Part of a small language model's weights: 7 heads of 64.
Each number is 128 + 24 x the weight over its row's rms, rounded and kept within 0 to 255. Layers, rows and columns count from 0. Numbers have three digits each. The size before them is the row's rms in percent of the matrix's.

# layer 8 MLP down (transposed), 2240x448, rms 0.0212, rows 430-551, columns 280-335
095:137159142149121128126098104126142154142095129157122128067102144116154128153143144180104092113125080128141133167118124134139132153123126121114110133133133145174153076127
098:102131109100130135074087128109148137108123092117161135112112150143143104136095161121137155113098147114117125079162106139119135135093103155097135133126146161117129115114
096:129139116162145171067084108141082133104172166098142129143137134093146094152125143162114136158088110122106127154121111079100077135076117088106153111094150152114139123154
093:127135144154123129124137143064105131132132108159131118103129144185073092131163106118137104103128161108169119136138111138162168170127153155134101136095146121149158084156
098:112111152108126166093064165127136209124134176188156125160133123130123098131125142122103108144142194142112118147096135128112124118152162142139153091137128110149143111170
103:163136118144113116160098125161212133115116113144128141114111135120141118129135079097108105106117151175112138151141141109115125103113091141125111103115168147144138114107
115:136109135134117154123134152121089123146160118118104105135139112165132117109082108159141130177115116159137106140135114180152122147123138115140133104117093112123120152079
104:131105116154189106117088150139102124083119164133110129167101109082087131102133178101109103178168146135142131146132116128130137118140142117119140141100092128112128129167
089:126126117165149126113132177130124167145085106121147111149108140161122163123115137127133144124111068139143101185098117141155157165147139105109120158099140125130133087121
107:104115119148137110159114129091142110136142157110108142175113134161118184134128169165180111102087139079121147139168125147144116128095164145105143149135132109127139147137
092:117129115157112113051156090108155123128114116104180132156146119152136099087090131144120132074091122143145161143126149153115121111108140147106114135091130147090130181159
097:128089104104121160137084143146093092111137099060126116100158141098119115109094137137097121130123161123153110155110106139163133126156142094080125078176107086148117149121
101:149134117144132092139125138144177165080141132161162164130129128113198129098127144120133127128150127109072144125156096116126096124149121098160121138105145134113125167141
097:150113153136115152159154102140147139132144087100114117119173143167123085130120167127117076168093169137136150155129149155107157114120156093141098128134106123148121112149
102:149139144157124106151132162135154099132107133114134152112093145142105125085133139098092110103124136137135078099117096087127135146098137151138093109154096125121102118162
097:114126123141120086126138131137137146085141084135137115130159101161122096119170147119126163166121130142130137140183126104104058161130130128115129149070126133150156143192
102:129121108159140143103159146141148130123126151122150109175160170147134129052161073149107130157122086138133132147162140093123116144107140117122135142130148111161130086160
097:086129151080123166121139135156120143085156106136123103140170211135116154126162147131084117146161113096084152160124108117162106105127130160126167148136104122112165106133
101:095143132086128095081135098144109085108112180145151129099149130090115155094083115099123104142139093149107116127111117135161152108139146156164128106106126150134104137113
106:111153133170090144103109135119157097105097157141138127175151128097110103116118146104099136143158124102185114085116134138115114156116171139128124149111168125106133152172
092:079145137114162134161160092124173200140173094121140107144168085155114196142117118155123111148109116197095179065159129127133122110156146150140093136144129125106140158127
105:137139169093123090106104095162141129178123153118131096111090117091093120143172132134123144081111148112121105132125159088117157133133075161111151144127074116108135136150
103:117103139123120032122111123127106110145078113107104105166142152084154138126088149132150121141114134121140133094100120145142156120120135128154141133104183133162129117184
098:149126143135113148148113123109103134087135133146121102135123117119156091086179099137140129115123116130101136149130154147103107059130123123140110156162151155123101140095
090:146127148075067134153135104141133151091148167152138100141130101133109118136083123150139151150151143154126115146123096128160161134101102139172127132124118123114096111107
098:167090144177070155114107133131111109123164140150114155091106137168194084114149139112114114183132129127091141112124152127096108108145149147129142127123131108120151150109
096:122126127088141095149136174130131132150124107150154116101100131146089144090157152114140143108148084124152141151116084141136167138143179167122084162148089158135104116137
098:115168124155112167150144115113159155148124175120094121150123123125120126169146129115142153097052112090136140162113124117135149142097126128108150158123083127155114112106
092:131126133083138124121170126108135117111136120114158112145129119093115082106112107139142139157150172149120156101113095103149130129119098138170135157130105100168139119136
096:163145116147116138086091119083153148119145122102033130150129079100139076123139141137127100072124111131167140119155157109116092108144114112089104100137173096103131120140
117:133077090128091114157138140129107144117097139129151069111151127134113124134127090147189167151120124118073132130094085149110115151101135125146107121121130130134111165126
099:123122191120116118195133144146066147135122133108114139123176131149129111131134126114166130072143145097153141130151124157150088142152093100137123114102080154099096087134
096:103121123146099085144143134116112104144105111108151093149121136110121098140103117150106117109169143111162140137108109135142114137134113099164178169135094139099127130132
095:099153137137086081102109123109170131115176151121113124115137166110125130123138140095118117149127149102100090102114100150149115163115152137105132154140143134131135138136
104:133079159144107102104151150114121132127155140128128134142129155139108110087086126162119143152157123089112149140170138129157086121138084142113163112117173118140151113133
099:134096135123127125119110161165179128174118070152092152151116119125148105155169118137097113126121130121163080102175082107117138110105132177114144106109132103139078152141
100:173111117155135125128130155151138149112114123089201160123124045128109150137135099149141124060145129151085094164163155123115152088140064066129143129163146100109132178147
101:155159090130060137144107122119129128184151167129123106117128105139154137143156120118130137158115137144128110115102167136138147133101086122112114113149116118093151142139
102:114104149087062136133099120135141116121107078190161084168139148099124112113103093149115115133145149109138116098146130112119131147146149144136139156101091111123125152144
086:149165104118180114113105164137112096143110143133120154089150124121143116149156132166138147103118140165136169120144097156128125157122115072105110139134116123172150116083
095:174114097116090150165085152168087122157125131099106162141156142137162112126090150150097121123152122114127115128123120114145126118152105121126124094149123100126123139113
097:155164097125121085138132193116123115149141136086090117155124126111108109143134128142147099146109083122171151084090102099133165150148138189155112126136125128103123125130
107:099141131161123113158116166117129148144135134127113143148174139078146140126117134129087084162061075173130151129141109141163072125179105101121109140136134143074133053170
096:150146137171131101125147110097062140129156103155107117133108142126118144133069146141118094161156143171134179129155117125117100141142134066127155132131088163174101164096
095:137084102122153128118160137098132087087132129114130120139126115139132129129101150125135122082204111186113128124087152142129129079137160072120089112057128118137125131122
091:139073136083089128129137136101098124116119125161139097104191124130110133116091129127122136131106134121101106113162145124125124133089136128133152147152117144145102117140
099:140118126103130117098169108104133081117102130138142158118128112177137120121131151104111148136100156150144199145134104129072153107099151114127103128106171125095132139107
099:142119127103100073127123147112121109145114097149143093192163125118155145118129120136094152195112160157100110126163099139111095136109117107114107138170135127099161103121
105:111130120173143107135083134138148106062112154127115131157145121102154104150122178095114129172161112096124127136125126124132153116152101123144137101161107096112116122134
094:119119144151111102148158098110082107131122125172113139133148134107147162110115154165160120098077132150099137126137130150140105144125065110131138082115133127153118141074
097:119126136133148115140122125170113144172125131147115107128125120132108118130109129135118046134140106149131114139120176139126127147124115130129127070124129114153132110143
100:103135134130132131128115149124113153093165086123090123101113135109140120098113145137096149123107106108119110153162113144134110070139100122079127138166175119136156151149
093:105138143136098063160135128123101119126124134161106123164135143130149144115101152147104115162131107139148139119143101120162127147175095120124085114182106138136102129078
099:143098137161108161145168176116133112157161105120167112136157142096147088161182137154131142112140039147101145141136123117110108088160176101060139131125158101121122125116
109:147132117173104157120188121137133100168138119128134101127103078119145140159097137099110150141143148084172153133156076111125084117136107135098139161093104164073149137123
114:155137089097165156111149112129176130102142147131129143117136124112121127135118135148098154121135126125135150142150138063106130118099138095121086171111116078140141128123
114:146140156133135084111107144114128144117117115138133142131112070111115104171141122074132108107130125107125101146138135125138111130161114158091090119139125130112128097139
095:155142120086143165141157114183104159137137159119133157073124114101116110104138088132140132093165136132092146127108123144122158153129158135142134171127111083158143148151
107:133122117148121169128155112155132117157148177103103138142152155167112129162124102123123125126117141126136093144103123087130146189131102184151134155150116135149158162141
112:125105128119113147111132138132092124168158150091139119128115151155129124155138159107122113121135135148146118131140140105105125136139144126153156091155138122136119128097
094:098143125112151168123144094099166095139143156135123134140154151137115119130172108142123119085107095127119142114156136189123158151125108110156096149128095098159138112114
101:162138149156141106146133095145158122138158125110133150136124101150151104123139086132153124062131104149129191127121157130104093110133137158077196103082140117135095167144
108:109149131133099093114134116117105152143102101143129110116124158162152152163133107105137138088106142134111114153087123177102109115098142144153138129104125165103111137093
086:140112117158138126166128138137107100108135134092141177134111115155091122132117125124122134138111134125107108158145130136124121123128113110137171119138098113148144172101
102:085121150158094098153088107119140120121128144136152145169105109135125164155128172151168107155134148100189114139134169152128125147112121128129124137126091101132126094131
109:130118113156150131109156123147120140107123114104193122058096118143060130144108146142110120120113188140118131134148128155175131146112132112114146096117146134109120165177
095:091126172142103121130124141137103082102146176170141115116122096149132137095127154101119088154121154077092150127124111176091118161133119121119135125112093140123143155151
105:115173118121074105133111150143091118191113130139138101102118125143121122146082137153101140176180098106113129104155105093114183087148151145144127105117151135150097131168
090:128132155095108131108106095130127139156117156142117143088100162134156132150073193128145145121145180148113127118107135160094100144194090123129138078123155144125114172122
095:148126110146160171104137125087140142102095115091139147093115133145113129122126103144160114091110168111176124129135129131127139095065153072152171153075134116174085102154
088:142185145140159130115145149132139135124135106108110122128153163113133119156158156107148095137093061111046105131126143132126121149135141101157151103178140171187104195191
105:115136129188171119111115151130149108126109118168127084110155158087136103129148128103097107153124123107118126097142085164150168095105164139133130106129172145095127116109
095:095101090120124125113141100143129146109149147103111124097097125104137140078105125111113087128141126097129116167084120168165118145080122143105131119121157134126151153170
088:113134100149162128154149105152150171130116134096125128105127124124147092124154173113191112114119171064167154099149148167100157095133090156108101125124101121143118148137
102:133099151169137196105140111128121122139094099098149139120091090078116119169141095145122141133161142129110125126110141146181126113118114135094118126093151112151085137116
093:128110121084121126107105137149136105174170110146104149088149167090120105076136129175103135157146124125106161129133124116154168123120136147160153166107138115130139104139
099:140109134139102142076100109113119118132103159107146145075124156139123115092098114130156120097077113168134124151108111133175102146122126137113158123177088132092097124132
087:130114127096135145136133107099147139086102075126137100115132156186125119143146101162128073153140101122096120124129122116070103144121144148120139130105118139143172170159
102:114135118117160128155136124128129142165134143123112147067133090156127113174068133109154121086138091120130143110104126152077125127115122133110089125153128126114127132150
091:139145134180099084140122112111150127117123127159181119146167170102137156135152197081128100136124119117097085160122148097133132104114105091135089093147153131097134168134
092:135165075116130183086120172132134110114133134132155092099134101136120102125105115118097125132184124166114140170128126157131115126170087106090181140110154173127103122103
093:130127167106117122113185141111097091116115131104151137117113141091120106122141114147126119146098124166081126100129136159108123141110099128113074134135160097113154115098
104:130085163136116125118094121109071160137077125130153147160114138138126117126123151156115109109149141132150140057110136157181099149149109147134153147091123112131102152139
096:128116116086107163190166149108122157169129106089073140124163138169090109130144125159163146130120155085168105125148146136147132122160124159134108126117143141109127153091
090:125110128118144165102143171140099116118144139118101091120136141128150144094129163133136115148123094131133136115122132152161160149129137126115129133145127158146127130130
099:110144147093096106131130186135130162149160100147091141125132148143082102121122077142148163144175115133063150131126117121072116107151141110106159133138128119155125111168
099:109148150132132183090124112088096147092147126121174124085102144100120171097096155132137129118124159128140136101128141099147094128122094099122141117060138143085146091130
107:111147126112135117121130119130109137107144139088131146113150137118129133096102097115139137091133148127128171129136127112119139160096144081172175116119068119126079100163
102:093129109141170102081137110143123135102146157145101140130164100103123133109110138132101124104085123125104146146136135082142087081127117131133122151103090136116114133129
115:101099122126089105142105120127117147125138148117115121120110156138135122077097124104096123169139177130085086082137137115123118169106139139101143138147112142136111163154
109:149137139123137203086138123127157155126087134107115121137116120152126125117132132170127115118164137107155131141156149116112129073091139159120106122149106146132138147129
094:110173150140086088137074101130139095145158124135105078094130114130168066101122130150105148117127120141137154134080162106102167120151137135164157127113156083155146134094
096:130136087097088068159176126123143149112115127119116113105168097171133093085110098156124147128172145124130111109119119120132149114123110147117171123125191149069119166182
097:132142154131104102144149133098140188072149140106132189187131137111156112088128130134134090111118103165127113157097139120153148130116136132130116127128127132123115129144
100:166118115123155174105169093128135098130128144099133167150139139091085127085099178142104135158192114131107072111140103119116160143130118139141144110145104106124162132117
099:119140118178105129131134130120088148108132139074105119129149101123149115098141136156121103094145124106142138113116112146154102086092121134119166086107138156152118128140
106:121146130107145105154108131147153102120142119157107098124138141125183141124125134110173147141094072155119153106117155107128129126120137146138128096156104118157096114110
105:107123078139154143072132155117098086111115137084165130107127083127126125110119121121110122126146145107130175107144138147125138163140060091100098095125141171103119145147
110:152125107137158110124110132125206123091121109135156161127163121128108131092104096143117157105118148103131144115163118117087133170107085130120119119106131115137157134151
090:123139103141102130139137148183075113109100151147105146158122123148139138205131116159142121157144127116098130155134065147141119161123133142115139126153087162111120150106
103:093115151173100146168124102118182132162100118112142170131090143118154114104099134181115145141163152101123139113118156152138132156139087154110095128116140105121163081143
107:131129173147138157097103166127146188158155153098120171091103090130101177107124137160146094089171138133054105144152161134118142164123124116138201177162122117117118187113
110:139193128070132154104138146147145144155178188115112103132123160137161100092137140104155103110115157154092098126122102128131134124123151088131135114104093111091135114100
093:117125117097116121140170118136110146112130130136130156077116147140108141131135156129107145165140145136102115151140123099185146121103125159133120172144133167121142103133
105:114182122148173150118109139105110122170152147146116116150112110149156123107143141101126133178114144154149147125137119101119124121134137138108113118128148127118154112147
105:147113140126131102112132143140094155078136122189132149114102154099122138138046143144138114155121132160129172093128100109124128181104116100134150135156100151154165140130
100:115138133086160109149141131087155118134126139118124144155174153134124140125126144113100151165140106127133100121140076108109152139171144129111122102125162134113100128139
114:119131146144105147111119127121134114108136154124082146110137130108097168146059142120079141122104104134115134137122146149120162126118122143114092142130169156148151120129
103:158108077131155133121152112136127166083168113127165117095111115152120159139135135143127145084108152116098106138153114119160133189129089125123144106170132156110141166123
104:119128146154143122137088132113130127123102088163125105194124144097173127114148065157118099123089095127142117159153151123146119136149112129128137154108127128156138090131
094:159145107163126175092105141107078137133132122158092129132104149117125170132097119160142117108149154076129158143135147173168126143150097105115138149108101118129123099119
103:168126167126163134160106147071125146144148167112108118130110092121086084168097136111142099155126116101099198073105135170128137161093136104092133089090118134115118109139
108:132126154171113165152138119124147099111154122100125131156134127117138160128172134117147062068126108142093109116134117130150110149094123098147111122124114117173123145106
097:154104121135142146098108086099140145147162121142101107114114114144114110095139105117129156143155187112129137144163128147093135154132154140081132127144121097147118195150
106:133068092128125099181119115144134100169121149110132142096153101120098075157117163135107173127142112120104142086108138115118123140179110124109100147118169126164149129097
106:119150126133129096164159145142164149139119098130145098133164144123154204121142077132144108122143115139166112096110089140115168114123099131169118156097144114106136136113
099:141139150094090095121085133144115147138137144157073109151140125099136156119156155136082105111150131091121123115119127136077132105136150077142120133137057151154106191143
106:103146158120204147145123103108139147143106116100111126137167111126100131092146118120157073150107208135089109137133125141145132120129120148102176106131113157138104159129
093:119181125171117146116141076127157127120111124120132163120125079129138085128103122114103112144160092125143111140139147136117124111114116143131120109156127128118129113121
099:123145105141141158108156148159098192108151182095158129098116087097158093123105129112093105142096118153124137168127131108094139149158145112125131174152102113118136146148
091:156157118145132125105139147092126135103131104091158080111138085108123155144130115131118165108149110169126144147176156138133173170141132120128116136145142087138128167123
104:143110091144150133119133161147192136128116116155113140121156126161093169100172128138126112130138120123126087136176163110119113129125157160124109137128130090118113083111
# layer 8 MLP up, 2240x448, rms 0.0166, rows 431-552, columns 280-335
109:116166174159126082122142093163094110127106115107126125146124110113110097154127113140150111136109145121125149101153116105125142116154146091114147097134140090128120158110
096:107125122114166102139133146133143139095175114079081146145097142139124129095151144099144121129117164116155149145127184152174125142166174121122133091158115112110130122115
098:107123163111144124147154116120138161099117095117136122104128117089201141130098122103155135150087096170138102187140124125126118092109112136136159144122114136083094164093
100:111156153173141161188157078099108092098128105091141112124107132128124112147169108099156173145144113155122107120145118115143082113126097105140110148116152177083127135129
099:058171108104098156136119170114139087156096130121169161115100137111114068150128103111168133142140104140154085100110107111155124150112106084140168109141116153125112087119
108:128154125081097160107111112156141118079139147146126148111169167145174144098174151093073143168158130150123161135150081129115097084159138098100139125093116129088147124130
102:098115171131094153123134106104086186095120087087117173135093131128128122127157093146130104114068152122084115129127145134112113105177163138110120185131144145123146132112
101:112139141116147152123137062159125118100100108150188141129086153116115135109133108178117119131158167133126141132101118163106131155163095083123137181151148102157084158118
098:145126129089131082140127135161126121130128122099125099149137123118115147110123162153135133127133164119120145121154088173084107118100107139129161129123086115118134099144
101:134099144144115132185079130137119136094144173141112133150165114145096114137157202130114150151160125163139141123083122105143073073106139144136122158140152142169108165078
096:124147143132144105150113133127156156161170161163144113168132119132124144085120129124142165121142118135112128145160133150084165157112090150173162156096127164117138094149
104:124112206156141148137101078121119130170153108140086117143143073137133113127128126110100129126149144109175124136127146092127142111146130141114147117189143108132139137142
100:125164129131154090097143118159120123178114146126141134149110105093115137150130140080140155141116141109140173121152168132107135127123113127123110140118187143149146149104
103:090110139136141123101125074139117132133136163114111146159135121133189075124088133113127152115112144100144156134123164165108103159113080137100123126132121115152129161115
096:141125157156113159110149154117096091153107120120117143117096161079149175137108094109156131142133153106151109113085129098135162086151088129152113126132130120143079112122
106:122131121098144139123085122133091135132136116120081179141096106079112128149132177100175124090155171090110128097078134120123130128150135136138147116134085136100109154102
104:117110119155135125101125118178129137122095138162134113109119150132140097148090149135105139167133105132130135131117090131146097142112146138092127139084086130157153122125
106:095154131164159121121131122131151116137115124142125134176138125133129120125142135131105145147149151099141162138106107160084117137080138117119150121106107125145140108115
104:139145124097128102185135120141074072195120148149114145128127070120099162164130108112136144140081104158093127106149162104117146111087114102102092125121126120113131104117
091:154138132130143108093101125143102104141101153087167133100145159122148072133120112112148112112147122124170098148130131130148104133137120122139159123066090105163111098132
101:114141110127129168135119131148096117111124171127150174174098140152058111138059129100145125165165147125109148112140158191136131111142152140102139143156120122137112138093
102:075119117084106124110158080113112118141138083126129107135122120119100132146119106151159160144177099124149118112115153128073116140115146109088151171114106121123128121157
096:122115139092144115137105111136119097151131143109141114159174114128107142136135166124147127137119118147163131122138136090167149096138082097152174100071123126159099158108
103:099140122165129135117139135093103105152138066128078105119166157075142144114143132123123141137116134174129132119112129141079162133150165139109137157112180112169102117132
099:095122079101197054085128153139137136146125128135126129134100145088120155141124108145112125115122113135087146109161136136136147115135134119130094160169116154175119132154
100:079134127107095150128144096117105096118125160124087096139135133049144104138126113149073146180087166128125088123106141169104085090119087120118165127148180077140114139118
105:108087146110140142148182119152127102108110074150115127151127151134149112139132103120096128115178098156173146114129142115128137115160119091052115127103139144134188175125
090:138117124146114144140044142092127142146107119101147120118159131126118159189108132156130132118116098093117135122125144159111122089135131123125160153122149146148175108089
103:098110167086144141109155106139113150175130173127145154117103115137129134128140127166165134127152126124161143109138127097142162080144168128108157121124106148112114088118
106:117119122074120116104087134139172136126129104177158097143158149139116079125116145102122114159106126129121142115138120163101130117116149129090149099101103142160119115096
104:131136132147097128097123113103146109107111126089114134196115116147141074179099138126176114150101118140134150087092142117134100105152134158130118127119114147150122126110
095:153130150142123184171150137166108165131169125155157110128129070111133100093174123104127140151141111110090100147099166144099154073160151131118159124120136132132131126127
105:135143115125124135123133119145116085140145132133140103126155138077173111104172133148145123161116175072094113102109124154140089130134174122126147155117129149176114094124
100:128128084121160116123144081131127119123121133108165112126130094105126126138131112111100126132137121156129081128122150134116116116146128154105106124144156150113134119129
098:128134125107128147149162100127078085133139122132189163130099122140079147165119128143163178158136144116120136176138144122136156154137097081111114099137159160117116133108
106:118144145083131129123135125154115128158171126116103151129094150083140101059138150110149072175119147113204173134111114129099135132099124147117138140104138139130149121101
096:136116113186151107168119156107121134128108124148125124137111098128153113117114118144155168132150118121186089135119115113125124080110136128145155107110169089165156127105
099:138161132143167148126149108123118167135141134064145106140098118154154141155150107119126150104092154088151141164156105121138152152082138131116129178093175133120114108106
094:140120130112087126127150096154127154158128105117174126130116125152115135127121155074114104150126089110174093122127139122158155136147098114091162141117133136126159110154
096:124147114116176086114107134136146152118124154170155118113122099144105133136135110122121149144141094137154094171150116091116137122085161111111153092105126154173142143134
098:130132130158140155114118086113103121129105111176105094120111119115134154134091159117137118163165152094148124126162097126143128109091117100103149143115132166191132162122
106:057168129090123087144148134131115117144133129135161130153092102132132107132124109105138115169099174126139173095125123159110108119138119118102163169148135098118142119133
103:093141145092109064116151104131165157120126127129107111122133145146173123104177096121199123130089157112165117153076127132136142078173195144134145170105116125120116136127
095:137158111147117121125098146167092137111125128119188130137150153091141149180136101116109128161083147107107154138119118127121127150097086070144154149143136125128181150131
094:140183126113170129134131108131123107144174100125106145124116128076125095118148172114153118103144087099127176118096140123141152162147108110155096116099146118110134113173
100:149127130141132119106113093130071126157152160109133075149137109103128128114113186074149108153152118142110126118097101092136103090159116156115148117087135160144146133147
093:127119125152129136165119109130093140127148139130127130123139120147127100124104159089109133091132103100164140146058097095137163099116117085108146116093119136205132163122
102:157120133102152167104114109130112120158128104138147106139189136116131111153109083097171131097054112077159104099140107125101136109071106112077144153117187117171115094110
098:105167126090130177182109155169138116115130136135125105160103094154175109136115122127097121187139130121161153153092098099135122098113141123119156136060079120119131116124
098:148145159114101136128107107105118113111097114103138165126137095144107136135178134121136163149109099136127129101168116127098155132136099118125111124117127137104120136096
101:096185141120128138086162127098133114113114115123155144128154178117107137116121092129106104163113125149161155100087115135163146119121115126126146111142121140181139131122
102:125154132090148090129130104172143154164149107157117100123153091122128095151158089107117154108146099178089090114108139122110084110115178127108188163131142124121128123161
099:128158114074115142118074106152094141071116165117110163152089104154126155113154126109158119186170165131127117087136189164141125127118119141118167143118120142144113124104
106:111131097120128164136178109111092120095127145119146125187124123096112111128168166121112139101123144099124090157106143139122077142154103108156177163108143141133129081161
106:148124147112137127180069140111118146138127104116121134127082106121101126122126155116126130105111146112182139170111110113106127078160128176149113163129144136113125136114
106:092136108076109128152130121129113122159112141125151106148145135098164158136098136092099118145117148157119166086161118133098170134103109141124141105181140132126131119136
098:101119173168092095144117175168118120126111136166140101115118143116119123170128140130098131152126145097150134126111062102154109099120110076099145155130145188113181129130
105:147127142158125140136123131156152090127115065167082096169158099132176096089118144116132092138136107142120135124120125190160126116142138105111132106071116170153088106117
108:134087136110151130109103190117146150097157111170135069137131132132159112106156086112119138110117143104134190115092143132146119168100106135136128138132131141156091142160
103:126141117126125130114114152167083136131122144149111125133138110140134166131081172121122106180128166144105132124073109195131101121133125140140130136143114108156122155083
098:075137139119125148130157182130096103139104123120135095144133144097164137134123147091106156140111167132099096131111116122151144149123107107149108142105129131158137100087
105:125124151146133118125147136149080145136128142151135103129104145127171148116076184108114129184130136085151127125154102125105150096092140092098097119143138151129155144161
088:074139124118092149114138151171157183154127128134135082120152128089159106149154092176131166143129103140073139124099111110114137150119113180106096118132184123142148077172
098:119139109135126151077153133142123128119095132098126134148132130116080119166112173122110129152088148138124068104093124105043127132124124127131113151120148131082129156121
101:137121101115135091161128130120131081138141129157152091153118101085181134160100088098127152127096115156148107105151109122144131100111141130150061117087136105125146105134
092:152110124135135112128175137106112172108102078139149147144121116093115114163151127105110179152119078159136094133139142095130142139130131144115108116141145099126117122119
101:097096111052163148144115137141126102085140135095158170164121157147136168138144165115088165126138177137129125117178165190175102120138124085135103134157126173134157172108
096:135111148139125104129143159175151136114118094134111126130148159130114105110151089120114160147125111160130118145138114097155159125092117091099136130136166121119145084155
090:127155110160148092135132140164149111121156159164126130160118117159111092082090136135151112194148097104131175078104118134149120143159121166084128133119109148112091097148
096:101137100134108144094105105122143128112076156103135135152127108121140128128098126153123151115134184150135126128098079148106119097121136130097109161084131101104127111091
104:080147106090144063161133172142104145157073121084143139157114111116108143159094163124152129123114151102124139140129108157100138138150144080107142108136151139091093120106
095:148111111155132130157138118126129113129129134083107131117131144114123110116129125160150188137128112103118161111151127136124164099157156111132105130110159126158081124093
094:124128146150105103086109141125141100137134144113118127144132148136119132129128079138110175165132096126127099137146155090138083107108130141109149124125124134117132121145
103:131149142111126103150128143179160130150111100132118116157124137090141065184107116121134151118105160107126142153135141136092126167093102116120120119122135124169140106110
095:120098141153106125115178178159099123142110118112132089150143179168164107185100140123172131150093089122155155099086138141115130129125158131131133147110135159184098117120
104:132133136077097130136102156170115128101151106155110056137125119164163138141156120125136127141136147088104159160140128135096124116094111127144114149095143172176119061187
092:115141132124149114153142104141075121145100161138115151114119091114125118160085133089090148128113129132140150095126143147180130100126076122144133104128126133101080101116
107:118083179097128092110069101154134170108167109131151104137126136138107130111137129158130138143143140102144136136125139120124165119142151141093126174148108106141131138125
094:072199121075157126195132109136107145156132092103122099114121085151100128168101131115143142094152132107160170132084146129089148107123166122137112167080116123173129102127
094:123124130104142097135129060136122129149066115177128159159106144114140138144156153121093120149092142058166131105090088129129112137081147152142105139103160163152162146117
097:134125152141148094139076109128114096151087120121116121128123148132128109131131136067145100153095155061134123118132108131067116127147147121137192159116140212119103107070
102:143118105127129132128104115187130158106156107164132150141158090107136148098178118084137117125135116104131184134148145131124141143148118071123148156088176128157102145119
095:131127095178146097089151149156120115098116135180144138126122141129143131143125154107074150120129113145158162145146129122136175144127148123111162132119155098146092126138
101:070113131140143101106080118142108160119111161113119147179098133061174109166146185094096092167117117125132108106124126126100084152164130122123093112134125110149118163106
097:145178106101171120142123116107132163153088106144164113158068132151130127180109126111079091150120170127144123113145132140192123103113117161131140125141124136130125128077
095:115129111119119119139131143138100125145141174098115162235164110101191092146161126113155131119114130127132112148127107134155119123135168147102112129158135106135118110152
101:117121143129172127101179102147154104141142125154088114131069116116113080106129139121136157118123090159135151100169076131137119178156115134096098114099119133121136127152
098:114126175134160111133143113142118073143136091163101116163126145112107120102136129120148142133130145138121136171117117131130133187163149138096118098110145136129135135129
102:114161127114123086189152164128074092136126146135101156174121091143109130130144133109106162167141097137116128146103105130107105122158098125104121130133139108121101138060
104:125099142115112131137129141149097084122154140123110132120109132150173108130100175096151159146112154157118134134122103131118149093104130134126122122057142122104101128121
098:107127156144168125124185104142129125134083109111166156151088095098122151142153131150132088123123144119132120148133114134158099096143154111104116134141116163132128113154
095:142108140129156145118111113132118104123130136137137134130088146115144161166093148133108100135132170137134132151146155129129141116110136127118116187125109107124130146064
109:123129104174127139127141157117113185101096146144109130144158120104164128148119142110135094119111123104101144139145081135110144113104056098122152125141147120105143119116
100:138123165196149172150078132169134162121125111128154126145115127153121158146145091158143149086147096091146165161175106128143146081133121132137155163107145130127099073133
097:113114110102182135158157140132167152165094173142152131140132149115104129183084066132110160189127129145113145141115157115096128163122142155122106165184155107098175109137
105:099162097105141208103158114120120140123098172119137124133124110107051155141162112139125150137128143123111140110125131151098145135150111130127117161117128093100115124099
098:088128118138108125099127097156173067131109103137140075135122140139155133091179155129130114148098161130180090118136126147119142111145147152110122171116100133119093141132
099:093140093118107102143128125117065135134087146100135136135133079135131133170126132097130121116161146106116117176094106144112114060121127113104155137098164143133091155102
091:111093139160130102130088123125162112122151120101128125172123160078148122095165124150109093099132136192128097142135178118105134049161156093140152149104159151145155114124
098:115107093109134108105126151123114120110155135148099072130132134100127148125100142120117139111133133162133149138138143092087121115138163085110155141155159140122147144149
108:126121146125172152155161112123108171138118129102138150147094138103117127142115124126130112163075124134158139141145085114121139129116105121096124130160150183116142137124
106:144140163124140118113083108110116106120123097104146168124131109118100126160131111113113168103117107118134177128120126127127086059148136136116112131149166141185091146160
094:116157137134110106088092141124123110149133163146136109176108127114135098161120118113136141167074120091150136087099133162117095127104119134116111077147133147102106145135
099:136111149110117130165172150127104141115141111151140140124091150112127099140116162121154132070099145114088136138139142147102123117117087113141073117112131110148131149148
102:076118098152118139159132064118119141112150089159133165143087112112133078124151117146138110138152140118111102157076130160121125104164093127106088119108134100118102131188
099:123142185121148108177085153133081111086109134119122108145128141137156109113141136136141164119130116092160139111088114139095110081096147120112098113088091126125100166114
111:121123137112107130102113078151107090106108145141123115125134111122161134122155135127179100140169150142115179121136115159135140139129130123071200166135113116123098105100
099:122180119161095109148115089135144077111139129173125069165139184119107113121153117156109139134140130124147192144132125143123162111139099086138116157128133159171095100162
102:094141151079163148093152060144138085130142140161099141125107139127136120126122167116126135173132173138124149083143148139098178083166104158098165113152130129075129127111
097:132136136102155161126110101157108158098101163128146119134110108156145087130101147102129128153130090119131170088142116151164128056057134121122141176107141127137139151104
104:130114115103062117122115111152134103070112078113141124152107142140105151118143112138114125101097114165161103158114143101134120135125140126133142142179118124151137180161
116:121103103109138143114148129138116143119149122118117116145125142098163140127132138061149125126144124155122147124086084165132169169122119129103117158112141135113093117086
105:163143160130139141164112109174090154125147163117105147145144085128152086137125118158157095170137085100125151080117148143111077126134183101125096124141149175149148135175
099:155179166129160125149083122126138082105096083113120099095091140129183170184148109155131129155078151101111173141148105135160069144164122110086161111115151134128108127135
102:075108136124123178093173163146112108163101157140112118140135119111185133149133149143182168130113130140144096148155134131143107167108182106114143086122131139120122108144
102:111110152147139149102114133143106098095121130101146138139152142120102099134136107159134135105109127090132123134139145118137135135113126116122054144141181140133173150167
102:109165109134094120122106104129143152131120122146157109126084148104130124179107118109117147144108084138156115135137145137123097166088117156111150138155118122150130113116
096:128105131116115121113137167124121120121122119152141133117162123120110111146160127160099169104081106185123134157130114121118112120092129133122131148114131134119101124166
098:119144166145125106130167156117123162154148089132137128149146114111076114089157123083175164108105127112130108116165141098121119159113098102112143133089186132155156138109
095:099120148105148136095128075127125119170076180129094176139117134130151074127128156088124124126121145130137111107138102150089060111129151141141155123104135198142103166144
100:102100111103125160073097141148117137105155138114123111173090150121165130143116125099152149146131119130148138094142116139107130085148167133092142160127099114133145139156
105:137099156112151115145111168169123138178115170102126120142109120099111103136116103119135147133136092121135142113131074102189127129072094114130079109147148131154097164101